Part of a small language model's weights: tied embeddings, normalized queries and keys.
Each number is 50 + 10 x the weight over its row's rms, rounded and kept within 0 to 99. Layers, rows and columns count from 0. The size before them is the row's rms in percent of the matrix's.

# down: layer 9 MLP down (transposed), 640x160, rms 0.157, rows 85-106, columns 0-159
# up: layer 9 MLP up, 640x160, rms 0.163, rows 86-106, columns 0-159
down85 094:30 51 69 25 65 48 48 34 41 61 61 60 54 64 47 45 47 48 42 42 38 58 42 43 50 62 37 51 46 50 44 63 49 56 48 36 48 52 31 66 46 51 49 54 51 36 51 66 47 32 41 30 61 69 50 28 49 56 42 59 42 71 52 66 51 46 48 58 65 37 39 62 44 47 53 34 54 38 51 55 51 46 49 31 51 39 34 48 53 49 57 48 32 25 67 38 42 62 59 52 57 30 57 48 41 64 59 51 49 57 49 62 65 67 46 50 49 45 50 46 47 56 60 61 53 43 51 43 40 45 55 45 66 42 47 41 67 54 48 35 49 52 53 53 55 55 64 34 35 34 60 55 43 48 47 53 42 35 45 57
up86 097:60 48 59 42 58 55 57 34 64 30 57 52 43 54 45 43 48 45 43 55 61 59 47 64 39 39 40 31 51 58 62 34 12 60 39 27 53 47 57 42 46 48 40 57 47 51 45 58 43 59 33 69 52 46 54 55 32 30 57 49 44 50 30 68 52 57 57 56 43 47 55 56 30 60 32 37 52 47 66 54 57 38 59 50 46 46 42 52 55 55 64 54 52 57 56 54 52 39 40 49 34 61 30 54 54 51 54 36 45 40 57 47 53 48 47 58 48 53 48 41 31 57 51 60 54 44 62 65 68 62 60 47 50 67 63 64 43 48 60 55 44 36 35 45 60 55 52 55 54 37 57 40 55 44 48 47 43 33 52 67
down86 101:48 51 62 40 72 44 47 72 34 55 39 56 42 46 40 35 50 55 52 63 58 49 29 47 38 51 62 46 59 46 37 51 41 68 39 58 37 47 30 57 48 38 49 53 53 45 62 53 67 56 49 59 61 57 52 48 35 64 37 39 40 47 55 53 53 34 68 62 44 43 52 60 56 48 58 56 44 65 55 65 43 46 56 59 62 28 49 43 55 32 56 53 42 68 68 51 47 49 29 39 48 49 38 52 64 43 39 35 44 56 41 48 51 70 51 33 62 42 51 50 49 44 62 56 23 46 41 55 52 44 57 48 42 47 42 44 56 53 37 46 53 61 44 37 48 75 53 73 52 52 47 44 42 58 38 51 50 41 53 42
up87 099:56 37 35 41 53 50 47 51 43 45 59 50 49 58 39 44 54 44 57 49 47 60 55 42 55 58 46 72 67 36 60 65 41 59 49 54 71 54 45 54 32 39 62 59 68 31 45 49 46 49 25 43 59 56 54 55 48 50 54 61 36 39 56 28 45 45 66 29 56 53 52 54 35 68 53 65 43 56 31 58 36 63 41 49 61 32 43 42 51 45 52 53 61 50 45 53 52 40 42 52 37 42 54 43 64 42 60 43 33 47 46 50 49 54 42 43 71 63 62 57 62 62 43 72 47 22 49 54 46 45 46 51 58 41 40 46 57 28 58 46 62 54 53 59 65 33 50 62 48 48 66 55 42 59 63 45 52 57 51 55
down87 100:58 31 57 55 42 46 47 52 34 43 43 66 51 31 34 44 54 45 35 48 48 48 54 58 30 46 52 70 44 39 59 34 39 44 69 65 59 63 41 55 51 59 55 51 48 46 58 58 62 46 63 43 54 63 42 67 50 56 38 70 65 52 51 70 41 49 43 46 62 51 47 53 64 44 45 43 40 60 51 49 33 30 48 40 52 41 56 37 60 46 45 66 55 63 54 54 42 48 36 52 43 47 61 49 50 63 50 41 62 42 65 49 59 37 37 67 57 35 39 51 49 48 76 57 47 60 53 48 31 40 41 43 43 62 52 45 59 61 52 59 35 40 66 54 39 51 54 45 26 65 45 49 44 55 41 53 53 41 32 41
up88 105:37 51 50 67 58 36 42 62 45 55 48 59 41 45 58 51 51 47 48 38 62 40 40 27 42 66 47 51 66 48 50 40 74 57 54 56 59 72 24 50 53 55 66 52 36 63 21 40 60 70 53 48 58 55 48 48 64 56 52 57 53 46 60 44 59 41 45 35 53 55 49 46 63 45 64 38 42 53 37 47 52 51 43 51 43 58 54 47 63 54 69 50 71 35 40 48 56 52 52 42 51 62 51 52 58 45 36 40 54 43 47 45 33 48 47 63 62 43 52 48 46 42 59 52 40 44 63 45 68 46 57 58 31 57 55 67 51 33 47 32 60 49 37 53 58 58 51 45 66 27 52 55 46 56 31 35 44 59 41 43
down88 104:45 50 37 53 47 48 58 46 71 51 52 68 49 53 54 33 43 55 47 69 47 44 53 59 54 38 61 61 56 55 42 55 33 38 40 45 48 38 72 54 57 63 49 42 58 61 49 67 55 47 35 48 29 58 53 57 46 55 47 57 46 63 44 52 48 63 57 36 64 57 45 54 46 54 71 47 68 53 47 54 51 47 55 50 48 30 39 51 37 53 65 38 35 68 45 38 52 50 55 50 51 57 59 36 47 46 53 36 46 68 53 41 58 71 42 54 74 64 74 53 51 62 55 51 57 66 54 47 47 65 52 42 57 44 54 32 48 59 65 65 60 58 58 49 53 48 56 72 42 68 51 58 40 60 40 70 64 55 57 48
up89 112:52 53 32 62 46 65 48 52 42 43 49 44 43 46 46 55 48 37 75 61 52 31 58 50 55 30 40 41 50 34 52 63 45 46 56 64 38 39 43 49 55 53 55 59 50 61 57 44 33 63 38 61 64 42 42 59 54 63 26 49 53 33 23 61 44 39 42 37 47 39 58 41 44 33 57 51 35 48 65 33 51 51 56 58 65 44 52 61 55 52 52 43 58 47 57 62 60 62 55 42 58 54 56 39 60 52 45 42 65 57 50 51 47 73 51 46 64 37 57 64 52 54 54 64 45 65 45 25 47 71 55 51 46 27 58 51 53 45 59 32 63 44 49 44 38 45 45 47 41 40 38 58 44 59 39 62 42 50 54 51
down89 103:38 45 45 51 60 40 44 56 68 56 30 64 56 52 50 40 69 56 47 45 49 54 68 42 50 57 44 41 49 58 49 33 54 56 63 71 41 66 51 58 58 46 60 43 60 38 52 26 61 29 62 62 44 53 37 41 46 52 59 60 74 62 51 40 43 35 61 30 60 57 58 54 50 47 52 34 52 58 41 48 72 58 42 41 52 46 37 47 48 54 55 70 70 59 53 63 49 38 39 35 43 42 43 36 43 57 27 45 41 53 61 58 54 43 53 57 54 55 50 57 49 46 57 51 47 47 65 55 50 41 64 42 56 70 53 61 45 48 57 50 50 48 35 45 49 23 52 55 59 34 57 60 48 56 59 39 51 44 43 31
up90 094:61 33 62 66 64 63 51 57 43 60 45 45 62 62 54 58 49 26 57 64 54 53 48 44 65 52 62 49 42 47 33 52 55 53 46 47 65 33 65 39 40 45 41 43 56 54 69 48 39 38 45 42 31 41 44 57 36 64 55 36 49 28 59 58 39 44 47 57 52 51 28 31 40 49 52 52 57 51 48 62 55 50 45 52 46 59 51 32 57 55 38 47 62 48 73 39 50 59 49 52 45 56 45 53 39 48 35 43 46 54 41 53 56 35 35 32 38 45 60 46 27 50 56 65 52 59 30 62 51 30 47 46 61 55 47 45 48 54 61 63 48 48 57 45 47 51 58 48 60 42 57 51 52 56 29 55 37 31 29 56
down90 096:34 55 59 66 74 48 50 52 51 55 65 47 42 32 65 64 55 44 40 45 51 54 65 57 57 69 42 48 42 59 60 46 54 63 24 50 58 38 59 50 38 34 41 60 40 43 58 54 59 47 34 48 69 41 61 34 48 41 48 43 45 54 48 43 35 37 73 52 57 59 44 63 49 57 63 58 30 38 55 39 61 50 48 45 35 42 42 62 54 45 65 48 33 58 53 49 31 43 54 41 40 46 62 61 50 65 49 52 47 65 72 56 53 63 46 46 46 49 53 46 52 48 43 41 61 49 54 37 58 55 60 55 43 59 46 47 49 61 36 55 80 49 33 49 43 49 53 46 49 46 61 46 65 48 64 58 43 59 62 62
up91 095:41 52 55 58 54 39 33 51 50 51 63 53 31 51 36 60 39 40 41 52 38 27 57 45 62 45 61 33 58 47 43 36 66 57 37 52 52 59 43 24 45 48 36 61 58 35 42 55 70 60 59 56 49 45 51 58 51 51 49 61 46 43 52 43 52 33 47 63 59 64 59 51 51 63 57 44 60 45 29 40 37 57 48 40 44 48 38 58 43 58 37 66 47 28 49 34 62 36 52 44 43 44 67 46 57 39 37 50 60 59 63 53 67 52 46 32 72 46 52 66 62 35 42 53 59 60 65 55 51 48 67 53 32 51 58 52 61 44 30 48 56 48 59 30 56 51 51 52 63 49 55 59 49 44 56 38 48 52 54 43
down91 098:52 43 50 46 49 39 58 54 70 36 51 42 42 31 43 51 65 51 44 63 34 58 58 59 26 51 53 57 32 50 44 39 27 66 38 58 65 54 48 58 42 41 60 41 53 47 67 43 68 52 53 57 43 75 62 42 70 45 41 48 43 49 45 53 52 44 50 46 47 53 46 38 50 55 56 37 38 36 54 57 75 48 41 54 56 37 56 43 49 75 51 40 48 63 57 67 54 46 60 61 52 59 42 38 36 53 44 38 33 54 45 49 60 40 63 28 38 54 38 42 34 57 63 55 53 55 37 55 55 45 71 54 52 50 66 50 52 49 52 52 39 45 56 54 47 33 42 56 61 47 38 50 49 56 49 52 51 54 23 46
up92 097:58 41 27 63 53 56 50 39 48 61 63 54 49 64 44 57 34 48 51 49 47 49 69 59 26 57 33 51 58 51 45 32 50 52 61 56 66 66 51 57 29 52 52 46 46 42 51 59 63 45 36 60 56 63 46 30 51 42 43 46 48 46 63 60 45 37 29 39 62 52 56 46 70 52 47 49 38 44 38 48 61 46 42 47 54 42 47 71 45 50 41 55 60 55 75 29 57 42 27 52 55 45 49 56 51 50 49 37 52 44 42 48 62 48 57 64 46 42 45 45 58 55 43 31 40 57 42 39 58 39 36 75 54 29 56 39 37 41 45 57 42 63 45 63 66 52 49 47 42 59 60 44 55 50 52 54 28 56 51 55
down92 079:48 37 52 61 55 57 57 59 49 58 51 65 49 54 45 55 55 51 51 42 59 50 55 49 53 50 59 57 58 41 60 61 54 49 39 63 54 34 35 48 66 61 67 46 39 57 35 54 60 51 65 36 57 44 53 44 40 45 53 39 59 41 50 62 35 48 38 41 37 61 47 49 32 31 61 55 48 30 73 40 44 48 42 50 42 53 35 48 40 39 77 67 41 52 46 44 59 49 50 51 46 47 29 65 34 50 36 54 54 48 74 52 56 52 40 64 42 61 52 43 42 43 58 42 44 74 55 60 51 54 40 30 52 58 50 73 56 59 33 43 60 54 58 63 37 52 45 51 69 41 41 58 39 56 55 54 54 52 34 67
up93 097:44 39 55 42 48 56 48 41 24 52 37 51 37 36 54 47 56 48 31 41 46 28 56 58 73 60 56 51 42 54 52 55 46 58 48 46 36 59 57 49 57 49 52 46 46 40 48 42 43 36 47 49 56 59 27 23 49 49 44 63 53 44 63 49 59 73 65 47 56 36 45 29 51 53 54 31 51 47 56 56 50 56 52 35 51 42 62 61 44 54 57 42 45 42 38 54 44 64 33 53 37 44 62 49 49 44 51 42 53 55 59 46 52 51 51 42 63 65 38 42 56 35 33 35 40 68 23 50 56 70 54 37 55 44 65 33 37 52 56 52 52 49 44 51 41 43 39 52 52 43 49 61 31 44 61 59 35 47 69 48
down93 101:29 52 59 65 51 37 60 67 53 44 28 60 56 58 44 49 49 52 40 62 44 50 47 35 62 38 62 61 51 64 65 49 48 48 43 41 41 69 44 49 55 56 58 45 43 36 58 57 24 38 44 43 46 59 35 37 43 43 55 43 44 57 64 44 55 62 45 39 51 42 46 33 68 27 53 52 39 48 40 51 55 59 52 49 40 32 48 60 51 42 55 52 31 43 54 49 20 47 57 46 57 42 40 56 46 57 44 49 44 50 47 42 56 52 60 54 40 66 33 59 56 30 54 40 42 58 35 51 39 62 61 28 46 50 29 44 53 65 42 47 60 41 49 41 52 52 44 52 50 33 52 55 32 50 42 30 55 53 58 54
up94 099:48 50 58 64 62 57 40 56 46 49 57 41 60 40 51 23 45 57 51 63 50 62 48 20 63 48 68 51 35 68 46 63 63 52 46 39 50 49 32 48 55 51 42 50 44 55 65 60 66 55 58 38 46 55 56 55 45 63 30 41 45 65 36 62 60 55 55 59 58 55 51 52 45 53 36 46 47 53 32 51 40 49 67 36 51 40 50 62 47 32 47 58 57 39 37 57 63 43 41 45 49 68 38 67 57 44 44 50 47 57 72 63 52 48 47 49 42 57 54 70 63 53 48 37 46 59 51 54 47 72 50 58 57 52 42 39 44 65 50 61 46 65 58 29 44 56 65 56 49 70 48 51 29 42 55 43 48 39 46 59
down94 103:57 73 39 52 60 43 38 48 48 50 30 60 56 38 48 47 50 38 43 41 43 19 62 56 50 66 39 55 51 56 54 36 39 57 71 37 47 63 52 55 60 53 39 43 49 46 52 51 50 39 40 60 43 54 52 39 42 60 46 52 69 22 65 40 40 45 56 42 44 46 49 63 49 52 63 39 53 52 48 46 58 47 46 52 45 55 52 51 52 51 47 37 62 46 51 34 44 38 46 53 59 59 55 49 57 65 62 45 38 61 41 49 41 59 34 42 49 58 55 31 47 44 44 53 61 50 39 36 46 26 38 56 44 62 37 54 42 51 44 61 64 35 54 55 53 62 67 61 67 47 54 17 48 52 42 64 49 66 63 57
up95 087:55 60 52 42 47 63 43 26 66 49 39 75 48 48 51 60 41 56 42 37 57 57 55 22 49 57 46 41 52 66 53 52 41 36 49 45 47 58 52 53 50 51 22 35 55 44 40 54 33 45 35 51 59 52 42 49 47 37 70 42 55 50 64 56 63 41 30 64 56 50 47 52 35 61 57 59 60 66 41 45 50 33 55 42 57 47 39 63 43 63 45 28 55 53 55 60 56 46 38 54 56 41 74 58 34 48 50 47 59 37 40 60 31 62 51 60 51 39 50 40 41 58 43 44 48 56 34 49 49 48 66 55 48 61 50 48 59 42 57 44 62 46 39 54 59 55 68 43 42 58 37 51 61 59 46 51 45 43 72 45
down95 094:77 53 41 52 57 50 56 54 52 50 40 45 53 51 54 39 76 33 56 56 39 48 49 48 42 58 40 49 48 50 47 64 55 49 35 35 52 49 44 33 59 47 62 47 56 55 61 43 64 42 48 59 46 61 54 46 54 55 50 50 57 39 43 37 39 61 69 43 49 74 45 39 55 39 50 41 26 31 55 50 45 45 81 50 43 58 46 48 59 54 44 52 52 41 55 58 47 56 28 41 47 65 33 34 46 31 38 46 52 55 60 43 54 61 54 44 39 62 61 44 47 55 52 44 48 65 74 39 59 47 61 64 69 66 39 64 58 57 32 46 37 49 57 52 38 65 58 63 47 33 52 50 53 45 58 35 49 47 49 51
up96 097:37 49 40 46 48 51 58 61 38 39 49 27 55 40 54 53 46 61 62 49 57 60 51 58 61 42 49 57 54 48 39 59 54 59 47 41 50 62 48 56 45 46 58 53 53 42 49 41 62 56 52 43 34 50 46 37 50 55 52 31 44 68 50 51 42 51 50 63 44 56 43 49 45 37 70 46 52 53 58 78 48 33 61 44 43 52 40 53 52 27 42 32 35 58 41 54 30 63 46 57 41 52 59 16 30 43 43 62 53 58 49 59 49 49 43 71 51 40 50 56 44 51 55 46 54 50 51 44 37 38 53 43 76 45 60 57 46 69 36 48 64 38 42 49 46 39 57 61 42 47 66 52 58 44 71 63 32 51 71 49
down96 103:46 57 47 56 44 32 41 59 48 44 49 63 47 38 39 42 49 54 45 59 53 39 59 40 44 41 55 46 46 51 64 43 52 70 53 50 53 40 54 51 50 43 60 45 43 40 50 44 51 53 57 50 62 48 60 61 48 55 43 43 64 54 38 48 58 43 58 70 55 62 47 27 45 60 62 46 35 48 51 42 49 50 53 62 58 47 51 32 58 49 54 45 70 44 62 42 12 47 57 37 71 42 45 44 63 35 51 40 69 52 60 28 25 68 53 63 53 50 65 49 58 45 38 47 51 48 52 58 36 42 43 62 51 52 42 30 58 51 74 49 41 51 33 33 44 48 35 56 49 56 49 55 43 57 36 35 39 63 48 65
up97 105:47 30 45 54 62 53 62 39 49 43 53 37 45 42 36 42 54 40 45 45 27 59 45 64 38 49 51 50 61 50 42 64 57 54 55 46 45 56 32 42 56 57 38 49 38 78 50 42 54 52 48 68 31 59 38 67 58 58 44 61 53 36 51 50 53 59 45 63 62 37 43 74 50 60 63 50 43 49 74 54 55 48 53 34 50 61 66 56 67 52 50 67 45 51 48 39 42 56 56 37 56 56 39 58 56 37 47 49 47 56 47 71 51 43 56 37 48 40 64 75 52 29 36 53 49 48 54 41 43 35 39 57 34 29 46 51 57 38 54 41 51 41 40 45 44 26 53 56 51 38 53 51 54 48 56 43 48 55 43 44
down97 111:46 41 54 55 52 48 50 58 55 62 46 70 58 49 36 58 57 74 51 56 49 53 58 61 66 60 47 59 42 54 58 24 70 56 63 67 50 47 55 45 68 42 57 62 49 27 47 42 43 40 50 52 48 59 45 38 60 36 44 39 51 41 50 34 37 48 46 50 41 58 79 42 51 40 50 69 46 42 26 50 58 47 62 60 39 49 52 42 57 51 45 30 56 47 44 66 44 39 61 61 65 46 72 44 51 50 54 52 40 62 63 39 61 55 67 51 45 60 55 39 49 52 35 55 46 71 50 53 49 43 41 53 63 63 60 52 63 59 48 66 44 43 50 63 68 62 58 51 53 46 49 48 52 51 70 54 52 67 45 51
up98 099:37 42 37 51 65 50 51 51 55 74 48 30 60 47 59 76 53 53 43 47 55 41 62 61 51 64 48 53 39 50 51 58 26 57 66 34 57 46 55 64 55 55 45 48 65 53 35 50 48 50 55 38 31 66 53 63 35 64 33 52 46 51 56 32 53 51 73 62 48 52 59 43 38 45 44 49 61 63 39 38 47 42 40 48 50 60 44 66 54 38 40 36 60 55 41 52 49 38 50 47 56 74 33 44 56 44 45 59 54 45 47 50 55 44 47 72 51 47 45 44 62 39 61 40 42 60 43 49 26 59 42 49 56 65 60 59 56 45 49 59 42 45 59 58 40 51 36 67 50 46 45 43 32 40 44 39 48 52 53 71
down98 096:35 57 48 57 60 59 40 52 36 50 46 55 40 52 43 50 36 43 60 64 44 55 41 40 43 41 46 49 45 72 46 46 47 52 43 70 53 71 48 49 59 47 56 45 41 46 29 61 58 31 50 49 50 49 59 60 45 54 43 40 54 62 51 69 54 54 36 42 41 44 55 45 49 60 69 42 54 46 55 43 47 55 46 57 44 30 75 58 61 77 52 56 55 47 75 57 45 54 34 32 41 39 37 49 51 67 70 45 34 55 67 62 54 45 58 47 59 51 54 40 24 57 43 57 52 55 59 53 60 61 43 43 37 40 39 48 59 56 59 42 53 61 38 36 43 29 40 55 48 47 35 42 64 44 51 46 34 48 58 54
up99 106:38 45 51 63 55 69 37 41 51 53 43 57 46 63 56 56 58 51 55 61 48 62 51 52 47 58 56 32 60 40 36 58 36 54 33 61 55 39 56 53 44 21 44 45 54 53 41 40 55 63 45 55 53 49 39 45 43 57 41 42 37 38 44 29 64 39 39 52 49 50 48 66 41 45 53 50 45 56 55 43 51 47 62 48 41 63 48 58 66 34 55 57 44 45 66 51 52 29 44 75 37 62 34 57 48 51 47 53 58 51 38 57 51 36 58 57 62 40 66 33 58 51 68 35 68 70 59 35 51 55 54 36 50 60 59 33 51 47 52 65 55 49 48 71 30 39 33 34 34 52 51 58 40 46 51 47 41 47 52 48
down99 100:58 61 34 36 42 39 52 44 44 44 48 58 42 47 45 57 64 67 54 62 50 55 49 50 43 50 55 81 49 44 54 43 68 46 52 48 46 47 60 47 48 33 40 54 41 50 60 54 39 27 56 56 42 39 42 31 56 42 41 40 52 47 49 48 45 53 57 48 33 27 59 42 51 47 51 47 40 37 35 50 51 44 44 52 55 41 33 58 53 40 46 51 57 28 37 49 62 53 69 58 45 60 44 26 53 51 61 43 46 57 48 28 58 60 46 50 62 54 37 58 54 55 35 39 62 46 42 55 44 50 60 67 66 62 41 42 44 53 40 48 61 62 50 46 77 42 67 49 71 41 65 53 58 61 39 33 57 37 43 57
up100 098:43 65 49 50 53 42 53 37 41 32 36 40 40 29 45 43 60 58 41 47 52 52 41 59 66 57 43 26 54 63 37 54 47 47 65 62 53 41 41 35 35 54 51 32 56 50 51 68 67 46 46 65 49 65 61 46 50 41 44 34 39 47 47 57 30 54 48 57 36 51 49 49 65 53 59 54 57 69 46 39 54 39 44 41 40 54 46 68 46 62 54 44 50 61 46 42 56 41 59 26 62 42 63 42 45 62 55 44 46 46 41 33 43 51 57 53 47 38 50 69 50 48 40 43 53 72 65 57 40 49 50 37 54 47 56 30 46 61 64 52 63 37 50 45 52 56 56 46 36 43 66 57 63 62 49 70 47 41 60 66
down100 111:45 39 46 55 43 52 32 72 48 66 51 57 39 46 40 46 46 61 31 60 58 35 44 34 63 39 55 47 60 54 46 44 46 54 65 31 47 61 53 57 75 45 46 56 39 48 46 42 49 51 46 60 58 55 50 32 42 50 58 62 36 37 67 42 48 50 45 54 49 39 62 44 56 63 42 38 40 47 48 46 45 52 56 55 59 38 47 49 60 35 53 35 54 49 59 69 32 53 45 54 65 43 62 44 58 33 45 63 48 39 53 37 55 49 57 55 49 57 77 46 57 59 45 50 49 40 53 41 35 51 49 38 82 69 51 57 56 50 65 57 67 37 27 56 44 52 44 64 48 59 58 49 49 54 54 74 57 45 49 40
up101 099:57 38 53 50 62 58 38 45 60 66 58 57 55 67 45 68 59 46 59 36 53 46 41 59 53 47 32 50 51 43 54 54 45 51 57 54 53 39 51 43 53 59 68 57 61 47 65 63 52 54 26 51 55 40 63 44 56 46 59 62 39 44 61 47 60 49 38 57 47 40 45 51 60 37 57 47 38 63 63 55 55 19 43 52 63 45 48 60 47 53 66 54 40 48 57 50 69 36 61 39 43 61 48 39 48 65 43 60 35 58 42 61 66 48 44 44 53 36 34 47 43 42 42 77 54 57 50 41 54 52 61 62 48 63 63 36 49 56 61 51 36 58 46 47 49 69 48 29 43 35 33 37 62 45 34 52 38 58 62 43
down101 093:46 42 62 49 30 52 65 39 47 45 54 43 41 38 35 27 64 41 51 48 47 48 45 34 58 48 53 66 46 71 43 56 41 41 48 52 36 45 48 59 45 54 63 53 71 57 54 53 59 41 56 50 50 60 50 53 44 36 42 43 55 43 49 50 47 33 49 46 46 72 50 47 46 47 45 62 54 47 44 76 54 56 55 45 57 46 59 60 52 50 48 42 67 45 71 33 49 39 51 68 41 41 57 58 65 60 51 51 51 49 61 61 57 57 52 43 38 82 63 44 45 41 70 51 43 50 48 67 30 45 45 41 60 30 37 54 59 39 55 50 50 42 36 64 49 50 68 56 47 34 56 56 49 49 58 50 66 57 32 68
up102 104:59 60 41 52 69 69 53 56 38 61 42 52 34 48 66 51 55 42 46 50 62 49 46 41 55 62 55 49 38 83 49 45 37 45 39 44 50 66 49 58 50 31 45 48 49 44 37 71 48 67 48 67 48 73 46 53 50 46 49 64 60 53 39 50 56 40 45 35 45 45 54 43 44 45 46 70 27 63 41 39 45 58 45 56 62 61 55 49 47 55 56 51 61 54 37 42 39 61 25 40 39 46 65 43 57 45 48 33 59 56 52 59 64 48 36 30 47 45 68 42 66 52 52 47 46 41 58 35 59 42 46 40 53 39 54 36 47 42 64 40 49 52 47 32 41 65 63 41 40 53 45 40 63 50 42 46 45 47 47 51
down102 113:43 62 71 61 72 63 60 57 58 50 24 28 28 31 64 40 65 53 61 43 60 37 60 33 47 54 61 56 52 68 39 57 40 50 47 34 60 62 50 58 49 44 52 49 61 47 27 56 42 52 50 50 40 64 57 50 40 49 48 59 61 48 51 49 54 60 33 40 53 55 47 50 42 38 34 65 43 47 43 51 42 45 49 43 42 58 50 55 44 54 46 56 38 51 37 42 46 55 32 59 44 32 52 48 64 51 60 37 49 46 52 49 50 58 34 38 31 48 49 48 54 52 52 45 47 50 55 41 53 46 37 38 67 40 49 59 58 37 59 46 52 60 52 26 38 42 55 38 32 61 54 57 67 56 47 45 41 54 29 58
up103 080:48 26 56 52 58 55 46 40 59 56 57 43 48 59 62 43 45 39 74 29 62 57 56 29 44 61 50 56 39 67 36 43 43 52 60 65 69 57 38 41 39 48 26 49 67 50 55 51 42 43 42 52 36 49 51 54 37 35 50 35 39 47 62 58 52 44 64 56 33 33 47 45 54 51 39 63 37 42 53 44 43 46 48 68 54 50 48 71 66 44 37 49 60 53 47 52 52 59 41 50 64 43 63 50 47 56 53 44 43 40 49 53 43 54 60 34 59 49 53 42 45 49 50 41 62 54 39 54 44 31 34 59 56 33 50 48 50 41 44 28 63 28 32 48 44 35 55 40 51 61 53 46 55 37 44 40 47 48 69 48
down103 086:51 63 50 48 46 31 63 51 53 27 31 47 52 54 39 39 53 51 40 41 45 51 55 66 44 45 39 49 43 34 46 37 53 53 52 58 46 51 54 50 61 47 56 58 55 55 58 39 48 56 49 43 64 54 37 45 42 61 43 63 58 46 64 42 49 49 55 26 54 72 46 57 35 50 53 48 67 53 50 47 43 51 67 25 58 50 42 26 43 45 70 37 48 43 47 35 73 36 45 40 39 52 34 56 35 40 52 33 65 54 49 56 63 55 50 44 49 42 76 68 45 41 52 49 46 46 45 51 49 56 60 45 41 58 36 40 46 62 45 47 43 66 56 58 37 50 45 43 36 53 32 63 48 58 56 49 28 58 38 35
up104 101:68 54 42 57 58 53 40 59 60 55 43 65 48 64 71 57 40 52 59 39 60 72 46 60 56 60 58 48 53 40 27 62 45 46 47 41 47 54 50 47 33 51 54 41 49 32 52 37 57 56 48 55 50 36 52 46 52 36 50 58 54 40 77 57 30 43 47 65 56 71 43 47 46 71 36 46 44 65 47 42 54 50 37 50 55 44 36 26 47 38 53 55 46 43 42 46 58 63 50 50 46 51 45 53 46 48 41 44 49 75 47 52 57 61 51 33 52 47 43 46 63 46 70 52 50 55 49 61 55 63 49 54 54 62 29 49 42 38 66 78 46 42 39 48 55 42 42 72 50 59 60 56 66 53 57 47 41 52 36 57
down104 104:59 45 36 46 54 49 55 54 54 65 60 50 54 54 70 46 32 48 47 46 41 61 27 72 39 46 45 63 36 32 67 65 53 57 35 58 51 44 42 63 60 49 50 42 46 28 37 46 37 40 46 44 54 50 47 35 53 61 38 38 59 45 50 53 46 49 52 40 46 45 59 43 57 55 44 43 54 59 48 39 68 51 64 42 47 38 64 60 70 41 67 37 66 52 52 47 44 56 32 70 46 55 46 41 43 69 60 46 34 43 39 52 52 47 44 44 72 63 47 52 66 53 50 51 55 49 44 36 40 43 61 52 43 31 50 59 40 46 44 42 38 64 57 50 59 41 55 52 37 34 58 40 59 71 53 61 35 37 53 53
up105 091:48 37 48 42 67 64 50 56 39 52 57 34 52 60 36 57 39 69 52 56 48 48 68 53 43 34 58 38 56 39 50 53 57 51 54 47 60 40 55 44 61 23 44 57 53 44 66 45 52 48 40 40 59 42 49 42 41 47 37 53 40 60 48 61 52 61 53 47 44 47 59 54 58 53 48 56 42 41 59 44 59 40 51 57 54 22 45 52 64 50 50 58 60 59 57 64 27 45 29 70 60 41 45 49 53 47 49 37 49 54 45 52 81 67 55 32 68 54 56 45 50 59 61 35 50 36 56 51 40 64 49 66 48 35 47 48 59 51 44 60 33 52 83 30 51 43 34 55 55 48 55 49 52 49 44 51 44 62 39 48
down105 096:38 57 39 39 61 42 42 54 47 47 39 45 43 43 68 43 54 49 34 50 60 62 38 37 37 51 44 61 44 38 52 50 50 48 55 51 47 56 63 52 37 52 33 55 32 39 49 49 58 55 51 58 55 43 46 52 53 43 52 56 50 40 77 44 56 46 47 64 64 46 54 48 46 45 40 38 51 68 46 57 67 59 60 40 38 47 63 53 36 51 50 57 26 42 41 38 32 73 43 34 58 55 56 54 61 66 45 66 31 40 58 47 46 31 62 52 43 45 35 37 39 57 44 51 58 60 58 42 55 49 34 57 50 48 66 70 60 37 68 47 52 45 33 29 67 47 54 45 48 37 44 59 46 48 35 39 37 51 64 50
up106 096:38 54 39 51 56 39 52 48 46 46 56 56 46 26 55 51 41 51 61 43 75 44 48 62 39 65 47 58 56 55 50 56 81 52 61 44 35 41 47 47 54 61 56 34 41 39 37 40 53 54 33 60 69 59 54 39 54 41 33 60 31 39 59 51 45 54 39 54 71 50 58 49 66 37 55 44 47 57 40 48 60 61 56 45 53 25 38 51 44 50 64 54 46 34 51 50 44 47 54 47 64 42 55 47 62 49 40 61 34 49 53 57 73 42 56 53 58 45 62 39 62 52 47 52 50 50 55 36 54 43 35 55 60 55 44 76 68 53 48 55 56 31 57 29 51 58 66 63 57 51 51 39 35 45 54 47 55 59 59 56
down106 096:50 60 58 61 48 66 38 54 48 45 58 59 38 53 33 41 57 46 50 58 62 35 33 58 49 40 49 55 44 58 43 40 53 62 46 62 55 38 68 43 50 48 43 79 52 48 55 62 47 60 69 47 48 40 50 54 61 56 41 66 49 60 54 54 44 41 37 46 25 29 42 43 53 58 28 56 45 43 68 48 48 46 39 67 50 54 54 47 39 68 28 66 41 66 39 57 60 68 35 59 49 34 43 65 50 32 69 49 42 55 60 51 64 47 52 58 47 45 42 51 48 43 45 44 62 32 48 57 58 44 54 44 41 50 41 55 55 50 42 55 46 72 46 42 38 49 47 33 48 37 47 39 36 43 40 46 52 46 66 53